{
  "n_layer": 14,
  "d_model": 160,
  "n_head": 5,
  "n_kv_head": 5,
  "head_dim": 32,
  "d_mlp": 640,
  "vocab_size": 8192,
  "activation": "gelu",
  "norm": "layernorm",
  "norm_place": "pre",
  "norm_eps": 1e-06,
  "positions": "rope",
  "rope_base": 10000.0,
  "rope_fraction": 0.25,
  "qk_norm": false,
  "attn_scale": 0.177,
  "bias": "all",
  "tie_embeddings": true,
  "parallel_block": true,
  "extras": ["capped logits"],
  "init": "normal",
  "init_std_qkv": 0.0223,
  "init_std_o": 0.00422,
  "init_std_up": 0.0223,
  "init_std_down": 0.00422,
  "optimizer": "adamw",
  "lr": 0.0036,
  "beta1": 0.9,
  "beta2": 0.95,
  "weight_decay": 0.041,
  "lr_head": 0.0138,
  "warmup_steps": 422,
  "schedule": "wsd",
  "decay_fraction": 0.922,
  "decay_shape": "linear",
  "final_lr_fraction": 0.05,
  "batch_tokens": 65536,
  "seq_len": 512,
  "doc_mask": false,
  "train_tokens": 369900000,
  "steps": 5645,
  "dataset": "wikipedia_en"
}
Each number is 50 + 10 x the weight over its row's rms, rounded and kept within 0 to 99. Layers, rows and columns count from 0. The size before them is the row's rms in percent of the matrix's.

# q: layer 3 attention query, 160x160, rms 0.0939, rows 0-19, columns 128-159
# k: layer 3 attention key, 160x160, rms 0.0855, rows 0-19, columns 128-159
q0 085:56 48 47 71 48 43 47 52 65 44 51 67 57 50 43 23 66 44 56 47 49 37 33 50 50 74 38 47 43 39 51 50
k0 077:53 46 48 46 55 62 66 42 40 56 53 32 49 62 53 53 36 52 34 50 38 71 38 64 52 61 55 60 69 63 62 55
q1 076:49 36 45 40 47 46 43 57 65 36 49 52 46 40 54 50 51 48 70 47 59 64 46 51 56 56 61 42 60 62 47 47
k1 083:54 52 55 58 44 40 57 52 44 69 55 64 33 21 44 58 44 48 54 69 40 57 61 43 64 54 50 45 36 46 35 50
q2 096:39 48 47 71 64 66 58 39 49 50 53 56 65 59 34 40 60 51 42 36 34 41 32 57 54 72 50 53 55 44 64 54
k2 111:37 31 46 73 56 41 36 44 50 42 56 52 44 38 43 51 34 58 73 48 47 48 45 59 60 54 59 69 52 31 46 49
q3 119:53 33 50 76 67 51 69 48 58 43 59 55 57 32 27 41 43 44 57 44 35 57 55 51 70 60 64 59 73 40 58 61
k3 101:28 49 29 44 60 64 45 50 57 41 39 41 61 59 61 51 47 49 50 38 57 45 44 40 45 46 50 36 50 60 66 64
q4 088:57 28 48 62 53 45 76 50 46 41 63 58 52 48 38 56 53 45 60 47 46 64 56 58 76 40 52 60 59 35 39 59
k4 161:61 51 69 45 29 44 43 68 45 44 53 44 50 59 48 55 62 51 44 44 46 37 53 55 45 53 37 38 53 43 40 38
q5 160:67 51 55 34 40 48 56 52 45 60 57 51 48 45 79 51 47 48 40 66 47 55 68 37 43 36 40 46 36 41 34 18
k5 086:55 55 52 41 51 47 45 61 50 56 53 32 59 58 57 39 70 41 49 56 49 35 45 50 33 52 38 55 42 57 50 52
q6 110:58 61 46 50 66 54 59 52 47 45 64 42 45 53 66 53 50 51 54 69 61 60 50 57 36 42 38 56 62 53 53 26
k6 091:44 47 34 34 59 53 44 60 56 44 41 42 43 51 58 50 56 35 43 64 58 30 48 56 37 48 55 54 44 61 58 48
q7 098:45 66 62 46 25 63 31 36 54 58 41 43 54 46 65 56 41 55 32 58 46 41 52 46 36 53 47 41 34 67 45 41
k7 136:32 62 38 44 60 51 52 32 55 42 29 46 46 68 52 57 45 48 56 44 46 65 55 56 64 48 61 45 58 49 61 61
q8 094:45 49 61 33 44 41 51 63 69 66 47 63 62 60 46 42 49 44 66 42 49 52 49 58 59 58 46 42 54 52 52 67
k8 096:39 45 57 67 65 46 51 58 66 50 50 54 55 44 48 47 48 47 70 46 48 60 46 59 61 43 39 33 65 49 46 44
q9 088:49 42 40 61 49 26 53 46 48 42 59 52 43 50 59 50 56 65 50 45 43 33 32 45 55 53 35 46 50 40 63 45
k9 091:54 46 35 48 41 44 40 62 41 29 62 55 55 24 40 52 52 55 37 50 43 47 43 47 48 36 42 53 50 47 56 49
q10 104:61 51 40 55 49 24 36 63 43 28 62 52 47 49 51 48 57 55 48 44 62 45 68 44 47 46 44 44 56 35 55 55
k10 106:68 40 63 65 46 53 32 52 47 59 57 59 48 55 52 40 49 54 46 39 51 51 46 58 64 43 44 44 33 48 60 53
q11 080:45 56 55 53 53 54 40 25 40 63 54 42 47 55 59 56 51 52 42 59 64 55 58 51 26 40 43 49 30 63 40 61
k11 086:36 61 54 62 62 39 56 34 63 59 46 40 57 58 21 48 55 27 57 32 39 49 50 57 54 48 53 55 41 47 55 48
q12 097:57 51 58 57 49 62 58 59 55 64 50 51 44 48 53 43 38 47 51 41 56 73 55 44 26 46 56 48 48 33 60 59
k12 103:41 43 46 44 53 52 46 55 72 43 53 59 44 76 33 59 54 53 52 27 53 54 53 58 41 41 38 39 47 45 49 60
q13 103:52 67 55 30 54 66 43 36 58 77 46 59 47 48 47 56 42 49 51 68 46 58 40 38 50 45 53 59 44 67 42 36
k13 103:60 55 47 38 53 44 75 40 55 45 52 53 46 46 44 56 41 44 53 66 53 37 53 40 56 43 43 40 54 53 51 30
q14 093:48 52 52 49 39 64 59 56 58 54 54 60 58 52 41 52 31 62 56 47 51 44 41 45 65 53 41 44 30 34 48 64
k14 094:43 71 54 51 55 43 65 52 67 61 67 38 63 41 17 30 47 56 61 36 50 58 46 57 53 55 48 49 50 53 51 46
q15 092:51 51 56 37 40 64 67 51 62 49 48 50 59 42 52 51 49 39 49 39 46 60 47 44 42 65 46 59 52 54 49 47
k15 084:47 52 54 38 60 47 67 42 54 43 56 51 63 60 36 48 48 52 41 36 43 60 52 55 53 56 55 47 68 52 46 53
q16 092:42 59 55 65 42 58 44 49 56 52 47 45 60 57 42 41 48 49 60 56 61 36 61 68 48 56 44 40 58 57 51 56
k16 100:25 66 59 38 61 41 59 46 73 56 43 53 51 65 54 53 44 43 57 45 45 60 51 62 56 52 55 51 49 63 46 49
q17 098:55 57 63 26 48 51 49 49 69 59 43 45 50 48 53 50 39 46 45 32 43 66 43 42 57 56 58 47 47 50 48 60
k17 095:53 48 61 63 57 65 54 43 52 45 50 45 54 57 36 51 49 72 57 30 48 53 47 56 61 54 43 40 63 44 47 55
q18 091:62 42 48 69 62 52 75 64 47 32 55 63 40 47 40 50 37 26 32 38 48 57 52 62 59 57 53 45 44 34 55 58
k18 094:62 33 47 59 60 57 41 65 48 42 25 43 52 51 34 59 47 71 48 44 60 57 38 58 47 56 45 37 56 67 44 66
q19 091:45 53 61 19 38 45 27 58 50 54 54 52 59 65 35 44 55 48 64 34 28 61 47 62 56 43 56 56 47 58 54 50
k19 091:71 59 60 51 52 26 47 48 51 55 46 48 53 50 46 56 61 58 67 42 33 66 52 46 57 42 43 53 58 45 30 39